Weights of a small transformer language model: MLP 1024 tanh GELU.
Each number is 128 + 32 x the weight over its row's rms, rounded and kept within 0 to 255. Layers, rows and columns count from 0. Numbers have three digits each. The size before them is the row's rms in percent of the matrix's.

# layer 4 MLP up, 1024x128, rms 0.229, rows 64-269, columns 64-95
087:179160108159122165156117119117094108154095103134125157144191166077179088101149165209187136078131
104:152217128127135164140152123167152123142105094119132160161092100108130131128154168078079085106113
104:159099176143118137062126164095155075129124109102146143087163128093143098120129119144109126164080
109:147103130105155133084103156136081129133143035127079150123158142091150190132137103139070175121141
098:125154094109104094087120155178133104136105149130161159143176122153175124110133178136076128106103
105:086097117158121138147150053146084111125139118117090143098126133089098139108088141131065150112121
108:100109124092124189140127088068114122167101115065156095115162162142097133184123121177177206129110
113:113155107145196088149084118184077090126114131135126152091114128084135123142127119163191081148092
085:184179127135099130120122123149131112153110162053053098126101113095133146191230058151150133161159
134:110099126133120117147085088174071121137155097108091122194150154135119100114088157135147155141081
105:146147078125107146100132099074155092124088195140083071221132111077140116167146111152115112131140
095:088157119178112115139136126122118101103162024145112123062120150144138152097099159106113058097152
104:091176156051152106158090152124140143114198123147183120140062139115156120122148131179143108124141
110:176081121153183142103136177083057160123100066117171083143121178153217110091075102157126080133141
105:201117141095135074135112129126150104119113048174053106141109176133099122129147125118123159121130
114:175108084122097183129158115129213119121112142120128128133135204107142074103110108107136142152132
094:176121110119110167102114144149120118157123129170113112143186139130120060117117149064162095139074
112:097112199140138085099116149145198156132098154142135086154114170116134112145092131170197101152062
109:145173123112172177098142123156127161101112092189133114095157116093135145137102107141118120081111
085:192145103129109145112117079169107073205107159154125155133120143205122106116155096100125102039059
101:154124115100093144144141150149121127131122168136126096097137131120120127115125081124139153098107
088:106159193106143093142122169115108167101147103163137111125097120121116096062079135136137122096217
095:167120096201128116126150137139123116106131104079106109157212122088168158082129112116154077130125
100:104136138162148157102147182169104130160137126052140158141068108109136146142109094138099112118119
108:125113145072126095114104164184097105074136161134110078123126113098134103121100125105095063070105
086:116118160122097123154058113115170166143085089171087104178150163126111065119141089149174073093143
095:140058153188125153125085184132158151088142101098131122124085102076125157134145125178148108212145
097:093076084155186155125111157172124079108103118123135137153147161174189161085188102107172106090191
101:087135207117177103132126186146150177107100087077117140097087107151145146121144132151094147196119
104:160104105130134119147119072124056133142095199160148174158125165158098096108171137159102036161093
098:145115115081147142140115166116155125108114148153163145161128126134139139120081088082141158159089
108:098129061099155155131098190078155129111163149093130146082150064136082106167076159108160115098169
102:142064104109108099150093165166089181145165097112120146136161146107100114163132138068104076134148
089:153151073150082201079093155080161153091079086114092090128117141128116111110167160084163130105137
090:086070111104156142167065167127108112132125165095125078091139123106158089108119068109127159117183
093:126205092126075130164147118209115152140145189102116090177088136078113118124172178135125125137052
092:026075113090156152085173155158115177139124082123161120172077178096168142115095100121133116080170
097:123111172139106128165137128153129145141101151128081138132116152128139087082101145124145036129127
105:082143178094186139136103100110131034182109137153189054085142103175112086106144147155115134133169
099:121129136119085115119102074166138142124133153079101075095151083172136149159142133103119127157135
100:118102134197122185079062143105187100147118143169122141176176103079154135122165144091095102144154
096:095112124183093113077128183083113107147113108066121073062139157083075127097153169187153155121130
095:097034150083073111140120176111146132100127134103177114107131087108158135172156133145077076122086
090:159109058102119091122116162124142080142151178103104078093155131223129119048101162143143104083106
098:176154073098092082115102108087152145145094104115123088170132082106104129093125132162182077112124
100:118092103160090094076129110148126113128122117066094135174119081115145149091124197144111081152085
097:098123108149144196096140130138149111111107143150180060116157070119105111097097154232127184174132
105:155143167102116097127105087163135121183093066091132095092156101085108159106152144086106169130120
092:134069099099064146140149189116137103128084072102125151106144107096112170109154166094120135096096
100:084135102149173090129144184172144196101112182115095081174093145092150141108162129165076160078091
084:150152104117087121109133119157099080130144077151080162084135144093077143091107151062173134148144
104:143130117154135152124148137148126138203097156081057132165161101122133110099156168148111119146169
091:140135063155141184138104103160137180153152069094110062185131062117128119192178178107194138134129
105:108107072085140123121150119122104115158175179115074145113134141100076142148131098112153096138090
104:151115119140098141109068071199146105089160036131121199156150158125135162186127130138124138151109
111:057151121116152137191121151145092128140138089196115174095105113109111144119100131097138125141120
112:122144132124142186161152089109087158120137123123114143095132139133125157159086105142095198130104
108:054155146091139185187120098116117096097127082067059141136154134132125126159097132154096111148133
091:200116084162165192152095164089149103100139133110142133130104129156180086124073134162096154092139
091:166119144097156079112106130163126149149128159184102145156099138165133086100126176122094189083122
104:088114090129103133161134154087106143129161165140090129159161137170141126173129190127183114094123
089:106096137127110131110093072131071083134092124179116135106159149130103130166111084137124107169083
088:182197181136155139143126139195129161110126126142093127171129095102145027133157140183158083089163
084:191128077130122161064143176127160053105148088182082127160120178137138158110175114154122142149147
098:182058093088123077121127145161129078122087082093125118214139131062113111163081075120152110159160
091:082166100133110121103124088133127080133196088109159151114155110154092162114163114169079123177125
103:117145154130128091175100101132117173122166090143160095100167073170151108106096149107170161128153
093:106118152119127145131159137113070112165140198111132151117098160134075123091110172097100131102151
118:126141104115156188130120141115138191125113169116162143178143177129142111063089147065116181152112
104:160155130114135078141045163159167138149129109141076090098099123159122180114156157195137152107151
100:134122124088130118112128089146093116138167147085176149129126162127136079130089132208123085134167
091:142131082166083157111115179090139084132151122142071120178153116086124158086103123118150117134103
105:157127172127111149178204112133138136159173101148116123113107126107157161156061154131139134061139
115:103136116152197145094121122150160140153197107101120094112094151101105176111095153122169172155152
087:132155136090101080110106131193132109167110143112131108165096151089124135134136177189116164115165
095:102178107054142074064107124177153155105157098155117159094138059121162154086211123074122090140102
100:118148156148071129104144120073133161116208128146080136147129116118147172136144141170113116132182
115:141092124118155149148129153106065138113137098189155097111139085143152110160158169141165114112100
093:120168119124129088114100124178085132096110119140072057161179123148119111122160157147147142133086
100:066074148099150161111143165162156151167106121098083138171121081092128099106131121116151125153167
094:146115151153109107134098170098113143128093164089082101069093176097134119098141158179107127126092
097:132151115127117133145166102105026097128086082100146171092079176092120113126106144130109123096110
093:123069182135158123131140103076163104097112094170126111129185091106119098117134171161150130118138
101:165179106143091146151113175175134127101071098119094120146109089066080121158102149147082123119134
106:109176174123145127089160149118149169159178133106127090140096118168152122153153171125113175142139
089:121126140090161141167118146140171112146149114158133192091154099122135160121142126155138134143122
094:083103117108116163109141108189171102162120118134151109113167139145131209168129104114109078113110
115:099130087173078099140096113115166096145114105140142168169081127223152131129092082118204121137152
098:083156146134178093206096145135109101138120126129109123111154114132175108149142145209128116191107
102:137121162125110118169115136084120169071113190142135088158131095137123168161144161091137118119111
098:153113132105133136123075152129148180132162154101126155150144069144135139101124175111161039123164
098:152138178217184126127102090166131120142133070084111137104182124134158137130132118139228090151173
110:124131177176193121094109155097155037126130134083103154060120078071177109134178090120188116089104
112:088106095146147148170155153151102139159162196104143096171153115104172132135100149146164177143050
092:100121122130187132160132107128164132182127139144118117158114209109122119121127109113146119130111
094:104161229086147122097164096103099113139163133105104102144095108119124074137083124063175177093162
094:160093112082101078099149163179139123082141137125040114104169152093113126114096128149152132156097
110:132107122154175076185094097077110153120095152105081137162104143123136096138061114126169089147103
099:120133103116207171112132159103118102081132118178105083163174104150097176131119140141079114147150
100:186091067147124105145099092132151119160064131181122116111099119144186099132070105117124112109151
094:042185137149136155100150169094075113115151108074172163156141122121099095127183113129088183104133
106:151130174136125104120110111144057123098138118122118128128130078156142140099156150102109107086222
101:141124138143240110125112107127133110096155168166098144139178121098175157131136168119160055088111
090:050124169117149141055146113083108129121106136121119154101151075052087092121140080119136127114101
097:151154074100171098150110094182167132096172146091153188132113115134085096162124113156100075139036
095:171143136098060120132086141127152163165178141140159103141151153112156099179148177115106147147102
092:137159161109094091126098081138089163145145163168089170103107163142130137147127154159110170089090
102:140132137143080150165108141117096123141080195169174142085109118173107131136091195131089115141113
106:112113088159102116150085125214124117142111125150153132123115154122092149081192169077156170124080
092:110089088221133082074086170099114141104088148107095124156130151116111083040145173090137144148139
095:142134183156128110143127148123135146097175123084173093093151126145155164128111195150129154173096
104:119097145084089119169131120151165066178119123184070110139132167130196130101103142122149132111148
082:076138178098107088121133104133131144154116092220134145165065112095118074112118128166089137088108
094:140109174125138159135147137214149144108162134160135123088131146157151136188124112115130079113203
103:125128131171102167105129155123154127112130168120059108148111193132115188128091191129079119125116
088:150128135142119111150074103158121100146101103138110159098066118129094143092162173196132104090128
098:109168174127129133045136149139141171179179071089160114140119151155155137089126136066142175101113
100:204145112136228106096141140160089155105131130103159133132120131105173101143152099145127128115162
101:093174099105176156110124078226097076120149168080149084151120190185118111074092148124129143130090
104:167120136159116076140101051094162141176183106116079151155125127156078141080112151117157148115108
094:157097147059144126154124099106115117112119103173129104108155144145134099138129098136106106069157
106:104107122085176123128115068190151150165170110199140150138115073184140188127117169172110089107168
101:124172081163129077155114123140089125165107131139151087132101107158167162134158197113095139194087
097:124164132124146040101076156100138106130116147148114175133130137129126087119069125056153107063111
101:156129138132183147089046152122128121148137146141066224190096106108147154128149155118147164110097
105:146101090125122118127177212142107125138147132130135145163103115121126126178095120125107172093099
101:092077151148129111122090100169143100116178122150113148118090131095085163089116094149172111142119
114:112166139123095114143114152162111065086173126103072072172137115148098168144184181152087162127158
105:110120110061143100105125132131139166056134085142103142135115118097122108056173137198127143153110
097:078185110120110178122123167123149118133121165141142097155104067134105139095104134174102136110170
107:162105095126154065119077115072108118148183133168050063082112096139137102191079076145140100159102
104:133203047099092172186151093146073121137139124126095149144109075162122139122119154097162087089105
089:110171116112081118093104158100192152076085039132115156137128088089150110159108121157132124058112
089:127113085119153116176123145171170096118117079136174147202080173150177086164096103117104135076067
099:118093133133154145148152142103080163145143080127144150184163114144115137183114141202130075019161
108:130102124108080139137128163200164163182114084102086133165094142136120110151146127129152159074076
099:103145069123112129148068105117082122172088110117085120145124135111155156128113143108145141147165
121:070135135100134143130093151162097118159107128204105095164132123126102147092152121142073128135101
104:108136134143104149116124139161100103112121109106094127109100132150188155102066151107102150152051
096:119133153090176109146087113156139113109132098144096102119159126186122135120141115072121149077097
098:141139083051113136133161114170201087170172132110096050094114076094138144131133102068171133113137
114:081176150074128133061135090138115143129127127063135143128114117088080099091183146170127084109123
106:144175060137168106135151141146134108176085117102139077137152108190170125160061118125195114134092
096:130140058178112126084124163174101185047120169137140091104057111141127119174114143137124098098141
097:125111165104164136170107141106130140120145180165111201149122165135078121074156189185128142111086
092:143066167102149123115097119148102162145111142151160137139067149146158101119095132156116076086127
098:078158069122075175108092077151164194071105082134074154127135133150120129053115081091137141164120
098:082160088084156101084083142087153155143179095109094124120113123110108084098041156088167170138123
100:152130086118139125084153112148177107217152152175125115147107133102077136147076163088184128165110
092:152133126186144182172069115109079196129116159118154186110154114146165127135108125111149106140183
104:134151105043144151143114180143080120123119129085107119155126132120111100071182112175120075202084
112:119174113120151121133140094156098086125188149172122111143038120118169128062144107115127090152154
093:146101063116127060112078143159117125087071207142097137115133068107118132210148181140129101070135
090:181093178053191149076152113097134144146157102094100177109090101136152119133158158071094122122126
092:094142079134186145138110133107191129154103091083060110149064087085127085148119171148138106122178
088:097090148118111160131121092127124127102062131078118147148083081141102106105100139190143149151096
095:109096125159170171102117166141142161148175151135072183193114169119147100138176212099079171168148
104:154111139099105133098138141201171132180151144112091144220123092090115088093118170110134165145114
115:080145109094110083136142129141129132109145185143073069129064117151145129170100160134055135095138
095:064112090115150145143112187117155111132116141139152130136143079104125096151138164093072019128131
112:145136114157140148162130091152013081133116123204112113136149101174168141123170123122119096200097
094:124142104102160149088087112132121111135115188118158068142124179091128116184101105151078126103152
090:131102118137070117120132157125109142135147100073060144154084084117144120127143149129123177096150
099:090095126137089094143115074182086133091151131135115151090090082104139119114132121171127099138107
103:177105138133099189149170143058156174129172123110151108145148098070092084187124100067145154110128
102:097158114101129102123129127142133133137097147137073106056120100120157124120126118172162154076127
122:132111174135106168119104091145105090100099143103099159198115100122140101127138152156145115166062
097:177083134099115121178161099110125113102119130053129136172105127101140156115098195166085146078101
098:173103111114143092094071158104140143102179116112125154114101112090122100098119120087181135148125
098:174140085101079129153101102111102133154147156102127108179133120117148154130132141131161058137157
110:159107185128111147163130132139110114178070133120059164107050106126142133155170149103083122101134
096:127145084050098110165122148099170153102140104158169132159142125116178085096150137185120106138170
112:128170100121160143135180109149129086125236068099149126135151063172121145103120153091140108119128
096:137201114123160156068100154114135161133179130101129147090085079142153118110100112112163136116134
098:045173176132132134138102139123151138151135083133112098143141111134121188125119075141154117096068
108:146155147143100138053118118118136109116149147151143147133061117083145111061078087097138147168137
104:100143104118126082094154102092101134134151151111128173130051059113133129115107114132171092116117
110:109096095129107169150069133106128097131126111141105119165142123107159186119186117125110098104123
103:136081135124132123092110150129093153139130089156123124138154148093111118138167131041107123156052
093:084118097094122206149129106129124104173120121161134084108129159140121088082115100176155099083213
094:091134174169103107129128102125093095111072225089079115159090140114122134102152120115132170102155
101:110104088158145097145171092164144065150092055089103116145103087200150110109124120167109080130114
106:142135175168134123125094161164131071166149117094112114125160111087162132155124172145120103092129
103:057105119121159097186089112076105072039116146143104126189109122146141124118166126124163169111125
093:114131108150055125117140106121127100085199187060127135174065093175099138119127134077059140094143
096:193125107157144176112097142099139141111135103099169153170107090145086166152079137139076128102160
087:180124157144168233122037110154129125091109144149118144117108164116089102173087185176154160127108
098:118128121178154175122114063146200137058157107127121155189144130148126140159097111163124103071075
098:114122138146118137139105160056100118152120132146086087158120103140091148097102148120134069169129
096:128165164169175126133076150115096096087134117064158170078119104134130139112171174108196113136137
103:137112154162115162146166089169102120140148096102135082132141149152130164141159160127104131133088
107:161137098139083076111101101111134137095193080118148106227103109130126161117106145152151151115064
138:164158084170127124188095092163094129142125123132151119144087081104092114167177126121088106149100
099:155135120076050125123124141123050135114086144132107102139133136122154103183072146128132159086181
093:138129170072153180123100122170202078145128147148079168128137201171150144177124153147113148104087
107:108088125145042084153135117188179067105155107162116138170085193103121132135117092073116145130130
098:119148166100153078091113123084085131124132089084143103151125160118134120112073115133129122151104
106:141082157106126149163111083121123117122104129125141105110148150130141154143129144128102136107163
107:176127179061194116154111117083204162099118120114128150103156159098129095057190108121145178146086
096:124147149221111130112080085143120160089103138136117136155155083141132077088156149108102083158081
098:144147169119165121121133084150087148124096082173064130118133124142187071118173109126102132151115
098:179107130164172137153133143133134110150107148183133133142095153117145140104142155151118184129134
104:171091120088154125144099163124165124114138153122125110125098106069138118088129074167134149108144
103:137151084074212108180108091103123134143105108164126166113152157100114163150112101202125134141143
099:048148130107106129105102118127098189160090083130147127094131096073141101111134135141093169138162
085:089187127149120142112120152190133130102120103111155085131094134149105117134146149141134106140077
# layer 4 MLP down (transposed), 1024x128, rms 0.223, rows 64-268, columns 64-95
094:085140088138138080118110112054150133171087150118144120118107136169112145125137147131166165130115
107:099045123132076204094102073098074170153102120081107154138105155092199132177140109113115112087052
102:109146159094122122132105128092165097177105134100101197142146181115145143131137147139152148134131
110:087167067117147126065171133130141137140107134161142124142124120092154153164151159140156075098175
110:138137135132061111139149109103119128091162185114054139128100107118089093116166084089145195116103
113:101076133201186111135105122093150112133177107148075131099109140120207163131114098110150159081074
105:126174128091140051159106141106175110128174105190140108149110185099143120129100169167135157076145
114:118131129147137136148152188168180133083111143124075116143140126143106110147078163143078131168106
094:129099092103134112149121088090114093119136115144136106121155130127192184126067079141111124122124
121:137114136135089072174135085185139128131152148136128096137165161190061151165134091112137114113153
104:164163132155062153061152171128089155173089128163129124112090110119153160114100175117127082136128
087:137141155085153146125118158132093180110155110116117174130117144060097129182100195165090112096109
110:102190095150125133124160172097147181144089087166147103126136149147206089140080217110178123088077
106:098088148121150106189078065135199094121146139128116170145135145130163101160133146088145178083116
108:102137131144097087124182123044135141162132132082137149080115146104108127145137054110087093170167
122:145126072116163153148148118052130115079145114117148117169115108133134120107111164176133224107111
089:110193165159134133099153136099061132095162042121143136135057102151111152180112180131063159095162
071:186164075150138098153109077119080118073184120180184154125117059104099142172075185142071196126128
085:113130134170101082158068145146124113178197131108125144183070154120142087062139181116147108126126
076:133100054136106120152152118116090143129167065098086115134120177167109127140115073101082172217176
098:100174178202151082140147124080143101169179123092113074150155170127203157098133102103065128106146
106:143094136148130156140148071130137107156111134124127129093072140185060109166125067148096081132092
100:193170101122175173105122114126159162078164156187121084161119160129075099171127102169178131075081
104:134113104160120122141123136129142093121137157152177100123126112110130117106141118127176067138160
108:156131184146152138121138089130116121099173084197123125150161161161116124185089101102076079107106
093:156131091163131125116205117144144168149136126146144127109131131101142140129154196111075087190197
098:115193162151079093075138149108069118177102125116151154089131122071194098121083154122150135057133
097:130228115123100155099167119120086172139201155201142135153131125079179039130061113136166128127127
103:134063080125101099096148140172143141103166056138171106117106142157112136129182108092183113113129
105:101105107199124122121169166123090098109105088083193130151127093131108131084111135100094066149150
090:174110123103117061148170123128166082127144114095161104128105119226194173131102134175136173132157
098:146120155177111114112121114221108167151053096126071147143162179164171138101144113161093138147102
107:125123153135130131082136185148050105130129091098163123061121140112115138163149113133185108084125
080:171076109068209102177121163125172135129135127105082198114188134087184136116095122130084154161137
084:209137121093074104167171150145129154154143147154127140148096137112103134120199137116172091120073
101:121099104138139165125093122087079090106088142136101159128131140119188084165079107134163130073205
098:122131126156101156126200186136181146136102131122123102057096150159107107116128159148057169152184
100:126119145084127120108142140112128132102105164070108092144138093191116148118175132108088170137139
106:117160094179125166080151110154097109157167135095172130149148212142146092124090079137131073158149
110:179153155128055126094121109139086134112135095094080113135134170153108200083133132168127123202096
095:170136146118189103146108146176164112082079100172078059118149110094144055136126131145116196152132
094:149185169160079144204157108123103140130085167142149165158114136159140124130150084152087131139084
094:147125114132114116153140133085120096129091190100092126117143116132144081180119153060081172140118
100:144165161139106087136140161110155092149124154207098166091081118128128140102155200140091114105111
100:145137082133087130125136136149161124103146124192129174059122154170116096115120119103125187127140
104:141144128134183129121115129129184140178068129094104112118151144123131116110112153152115141113105
102:155123111161079145135141159129115164088193121136132148130121137125146138134156146117107102166078
113:078167129090047133142086154141122136147128156140154170113123167138110113150102140111154116130177
096:161152084166050149109146104160138065173155160179099097156124087157144157176099188127146146084137
100:154116132144116128117157072107130161140112138062150085112117096058219105149152079150107081134136
083:157103104167160154092167083079137131133122160134126172093116076099146123132144133146131092172094
112:040138145196156109077141091140123117124168116163094108122113153143162132097214118166097150101087
099:094125101108178103141124109105177154207110084145081147157141101134139145147205114123109170173113
084:164071101121134163093161185180107120096099106168121137119137138083117125152100141177086180162131
108:131183169049119133137111177129168148142082141121141136142137155121139138133134143127143128088106
097:187134127128151101109107102120130138153090166109172058154100136154165133153156140128124119112148
109:135129108145121077061114126136113076129202112117148123167128132098127146125111175135127120104156
111:072201093136123123153105091147148101148093155158053114147033094132144097111142127158131136179126
097:053101114108054191131124089152153107159093139116070095145089123135087143096110156139125195100154
095:114185113097101151098150094096085149075085132105142162131162144043134135150148121147137092127118
116:151156143160089138085117091121120110159111193159050160097083133181090146130123112101108138157188
095:088114103150081112155100229143115129137131129141108086108150116132137134123069113168113159079103
073:146078096172151111123138146093142143131107147142134126142143086160111162163073097132054193168102
096:135093120089146095137121118124136158107118148124115113084173167133135132096113096077143140088145
109:154106114143118078194135141124122136078165123110119143082108124065144071128122090169135123195111
095:129149159192131072105135145121164158099131142138140105170101110156129136143132089067129099106117
105:192123132157137098153137082136141114157161125115090108167151149128170165185142146132095153140112
100:134096165123127089136124181085131094109135091121088111104183129139085145132151109180136147137163
106:108107107100135085152101148147105088117109127123151134140113129142157147085060140111212163154092
117:094144167129109108176126139117107154168050174118166101120145097162100097082183146138138134160131
101:111113130164133133130135134174140115186116163093145078154087115187125123139091190086091111159120
087:159153134057174159118119164122161166119167111147171179106215149147129105147155075131119131114098
105:103120102132103111130088191127166152096054108076103174185145115138148110105162120159165126167109
113:102126142111151110100121200090113136117156132144125175109158139126139097093151055144123134151089
100:105177105114132146164104119100109096146117070146136213091116127121084111193157161150130152125171
103:150112106190142169057115150081085088127089148146060127117115054161085137111172142131151158198137
112:123108119124066109124128166145174124155160077153101147113069090171201109127149142168172147129099
122:126105098148106156071131162081068140133154148116174110127107119165125132136081120097173088107139
106:119180134152206147142153079109090141186134115099151093092119166156104164086106076149075134144109
103:058144037115157099123107101117172103147136117116169174168143137050124093115135121155190115186160
077:174144100126175074065136141155070112102113160160238152095173095101099130173071125179115171160117
099:157095133140125138126120182184138127099116165111095169134126093097086122091139117122057147146135
086:079135097129092064192132146120073150095161141093130105142117155180085158100085106174156115141103
104:148153111142156118139165121126101152160143189095179098148064131161135148100124086125122130115112
112:098154136117119145059073214176177144137111073169125118121082140117185117134135111091093156096078
093:161110154179128119116124138087143107109069147065080144127041142197132154139167112157132089139113
077:120153096136133168074096148130124105096119134128172179079139093064187123141113180101215124153131
116:134152099172131164157158135139121112142093127178064104126152077113181151124058115083114164120185
108:064142128114132127140116175160071105116111090144106159106093108156101077124132093104177157152118
112:170146217176179140123107072111134140139115136073109121098137121101150121188135096149132174144117
097:122124141189139146131187118136218089109138134208066112107136127146080098162153147153116125184122
097:152090116155102077132174120190152190144183132112207126116153095160132140090192113113084115059120
111:117107139141099134139185180137176159169141113052112161116163136099060145137129094074099135143108
099:106159150184089088086137169180093121108158095134080125113171161152134117107066112118112141144145
093:127105103142145163095116122121136079148116109107145143111169157090113133156137147128130093119100
073:127139152139121125108117158182143163046137160140095195111197109101087129200126130153119129209094
101:109125133141131102164157116147158155083139133102144071108100041147161142086101127157080092168162
106:203154109122143125176174138118115163131092155095106092192163149186050213204144130135094132147157
102:140111096175101181085113159139140140139089143160179182131110140096192107119133090150158108107077
105:142155165151108134128115136083148152138101112154135157125149141117118154070095116091128105147117
106:101113143096108106132134196182070147118094121092117159100137091163083097126123140128135125077106
105:141089082152149165143080098095147146088158121126128160202181115145160121081121153136142124041095
098:081144116094110129120166143114136138121093111084101118096049166094146136040132097154119148153163
090:102132120166099130193126145141157181142099104049148138152096112186077170147150109126110114176146
100:125109162058066135106108096130186138120108162131122191124115161116099130109086104098145147086147
096:096126172142173137119124089105128121103117173126117115153078114083138121105121070125159086168071
094:155110100158152162117139104120125148140130161134140065103123124176100152137083141209118109149151
105:164108111133107146148140094128117183190100110092139159094179126141150159174172130124150075123150
098:090130117105109162090107169102151057154094104144174108147164118121132098129133152064126129049108
106:101121111158188172091122127125152149114107161123179145117162133109026121079131152144088132136123
106:134154103184180106097114097133100096152144066089073165107120151146124107189163126133126087134156
103:174107159101145160136151096114083138165119093105145114168105060090174129141117129120139210140098
103:121113111142118116119205132118135090142134118168079121088161132161074207109152131132113195160161
076:159135076136167153141123161105122102138114127149148148082134119094172165097102188134115131171138
109:110094101162143118135063153072091137120044167161119108142089107124135130113117091134136110121164
091:183110143119192172179105139131142130127181086169133214092112097072094103141114153119163098119132
089:137109111153134127122096048118123079141152123095113159147138102073132110044048130127142159138144
113:168117155141053123103151127203130154138061137148117088129083089110167150104107112102176131138189
101:130105152185135063171142057108104141198052106144119107140134073090158125085189126130227109148122
102:101101140138128154142097164126130116079154116100192153127177111098160118187065140119109179087134
074:117125085136061123064082126074135156079123142128100081166102074109124175107095151152135150153084
114:108111131158126117151181159132141150120100113075126106103160141159079129145150133120145187139195
116:172097138171155127156093087100110139186116136134099137064125117153142152191168164093165134071156
108:175112084091126107111111121055139148164172117151139061147146157184132148134102128124111141153145
116:131078125142185138094084098119129112137190067075137172174097125045159120145105149092167153163119
115:172128163100088109114164115163178143146102135125131140164132142123115115179111077097104089141150
094:133133105173084098168169111157091139151145108099136156142144117173133192114153102051098109100119
110:156138110122135071149113174106131118110141092151166120120083096133083144172137087102131175104167
098:142165132157099107128168175116142095205088157089173140101069116124131183079141113117162125115127
098:184149112128217195117162114172147067155131115110190121073178169081129147117118172183082102139114
108:145122191143151120116067171121174092155115116072131134123149098129121105137112107083084106186158
112:166101181156134146102128157158162099139148080141094163106082117091121114062130174145128172094100
086:088088125199178137151155115124096127160115106121130093160086149159096185132110134120111135102185
080:118119169147087142064076172068088165109060139144160115100105079056128157156111158101092150106135
091:117121106118137167112119112106111106159119182139142153085146132099118108113130136120179180163127
096:047101108185156081104141087137113105171156091109163153148149159136102126065095167087119125126126
108:161146155160098141110184143154154068129131123141157147094108169131087098190100121147104081100195
118:127124143174174138168128171132124156156119149154188051164090087107164136110105125088147128077125
101:161141082095126127133136082162127144179111103118160146168140155131117141116174109153113189143174
103:121065100152154183167132133100174110084087099100103116128180144165111204116117132140211126110085
090:152119087120088149093123131114080155162164111126132165128190116116106140080157161172152203183189
107:135135095098149170224175108160120139145114072099098042093123160140128112172164100148119113113087
111:086169146089170161111096169139167155162143124138150122078037078111105126141134149152120143109161
096:079110112086108135144191133117123186100127123173147090123111118186119101104187104141172118117099
103:131129108107125138156074147100146158115174152102088128138178128039110097122141113146094033063115
082:149137095151112077110113147122117120102129137099105164130140061096143083096114086102151113108133
093:152177123161125124134136142080121110192104171109089106154117104115103125140178101120179108241117
097:125088164097135134124110136120065107131083131139155108167150147070168089120124146116162094074076
092:164142167124114134176144127102116182134181139108099106124110114105150146163159037109091125194143
100:132106104124097106114108115092106138122189098201136128132129133170129162109181127061134159150070
105:091126155150105065139113161112154184121057123158105107052115126119126103116109109082081142161105
109:138087182107124193112118198146134115098164168134159091167106152154106132163116133122151118139154
096:118157105123084166131088053091086139055112140163149199119180116136129098129150156126127135190144
090:172167162129124066101102142069120157141095151151063121101133142141127144136157130164138131160103
094:116080153138127162058079140076080110059163200144118123087134096118136140112099145114102130128097
098:141098151155108109084151111172124126111097084129165085132153170130108124065168069140101104066127
100:114093095127115145108127186075130127149086113146177105114160121103098157131143143118122084034160
110:098125087127178187105147090145110163183098119165135229103181172075127123134168096151150155124137
117:119141127147072091132099163151095125128140139109075149079104123122112135129165125059147175089143
093:152104095143151128107216123135128113123136141134136083177127106163111171135073154145138201144136
104:094056064139083119166188126153142156112137101117118144116124117128014117136168185134134093093158
088:137151165103110128094131149139133203153109065130153132103179108178077120040168087050101151141149
093:140113125121149097163115134131165121140196170176097160151147079107125131131158143106106087137124
101:092177050155057129187211082103138137110132104171082121097117126145146112129082124123096189169104
111:101099104146166080136121135182166108143092117088094101083151109080094113123116205155117174153102
096:168149162128080134154125111202134095133129106116139141192066171144116142143115134147120135161108
116:158105182128112092111155128079113231111113149104138185107121148141134154083174092096133087158140
107:031126150129128143118131158068110148057112177111103080064105086165151128172145106154153126125116
101:143087158114187138185090143182130140095157121122163122141122187178117191119096116127123142219085
107:070129081132117123090127093136090092138095117086161168102134132137123135132086110067102067101196
112:179161190128109106153071126095112087175121110125180173113138151118109151146123118134176110109134
098:109141089166110112126145131138086143146089127127147156095083115118116120112116135155149185149129
109:166216162150165143110102189136136128115178152100131144175087077136083101100091118173091155115055
101:115160177105083119165161134164167137121181115155088159156139178079081096128121122114157116129099
105:123151138162087145135132149113164155106118157115109121114076118119126104124083146110121074132190
108:120149110144180148145180153182129177079115137192091135126142142134112082115143136139143125133151
111:127066123133119193119122116088113121074102206128175104148127140164143107092109132119121174130114
069:124148068111091122077154145126105187158095117151127105124155109075113151135076093162136172169121
102:157112110088128093201137104111101083088122097119134105068114153165069147148159038110161114124133
085:139123105115128037169138141117147112140161177100132117157158120133125107163086150080171137126104
094:116157124151092062185146143119134178096139132138154081155119054134097101138122094173186137069109
100:175119168105125132130120122127123183079145100178126182086129127060185143115187146131154158094175
109:134124159074065159170141117120169156145151139166149106125143112129135155149136173161153105137120
112:138160094105063167096180088141170196163100082182144089169117193189099167082108152150123170204115
097:087128164131076145097162074141134155118173110161122148144079142135164153134128112239155123134173
098:105107141126102112105133106166139107110100148150104164124144179064083130124048146140137177177153
087:123092097128132112173118066155113148160098125064124128118057103127141127151154115111138119116136
088:178173099093082107161104086094172134121168170137147135150091102108173141116121143119095138171121
107:146088184113122213096127187109089080177074094149170149089056137125142106171086146117134165093144
092:084090139108161087176118153109126145115130115100181051115139156130143172154153142075088170167094
098:134148126147120145135114161142085142153107190069147211107132125155094144110116077103111141124118
093:115124118160093126145159123166167116097155173129139096138097158149094147130141131102158150140146
148:151095096117120162167147115130093118166158108141112110180099070171122150141124132153109123169127
098:118156139113161126088139053150131152102157140135124057117156123174103195042123146149181082154090
098:073088094157195137131178089133120165157121100111131101152157135110073091062184134128150168243134
100:214152106147122125117136164078099102089067132128128091152089090077123137116092150124131144161095
099:146083123128061134150132071141108141137155125156096143139113129145131157158112125122161176095136
097:091093121128098107144084177062154164107138089064126090137103142097160130105141109112127164166104
112:153165138121096131157154117162192191150118155119079144106139139122138119164127129106099166076069
106:157164144125180085089141128076117125136116097141165135174144103078087082137105106186156110064158
100:145157162159153137164133180127150146183161138089107126084132134110073110151087127078114106149162
107:125117118150112106132141149137159162130148181112086059127133125162105121079134108140095137102128
099:125159132142120111156152113190151141158132096168149114165091124200050142194136131139113119154116
087:097135163165170115100074140056101123122165161130054123110144110115161145099133096119157124124091
106:189102149118114176156063184176123114137193117170156141138146095132107061122152144159168124172109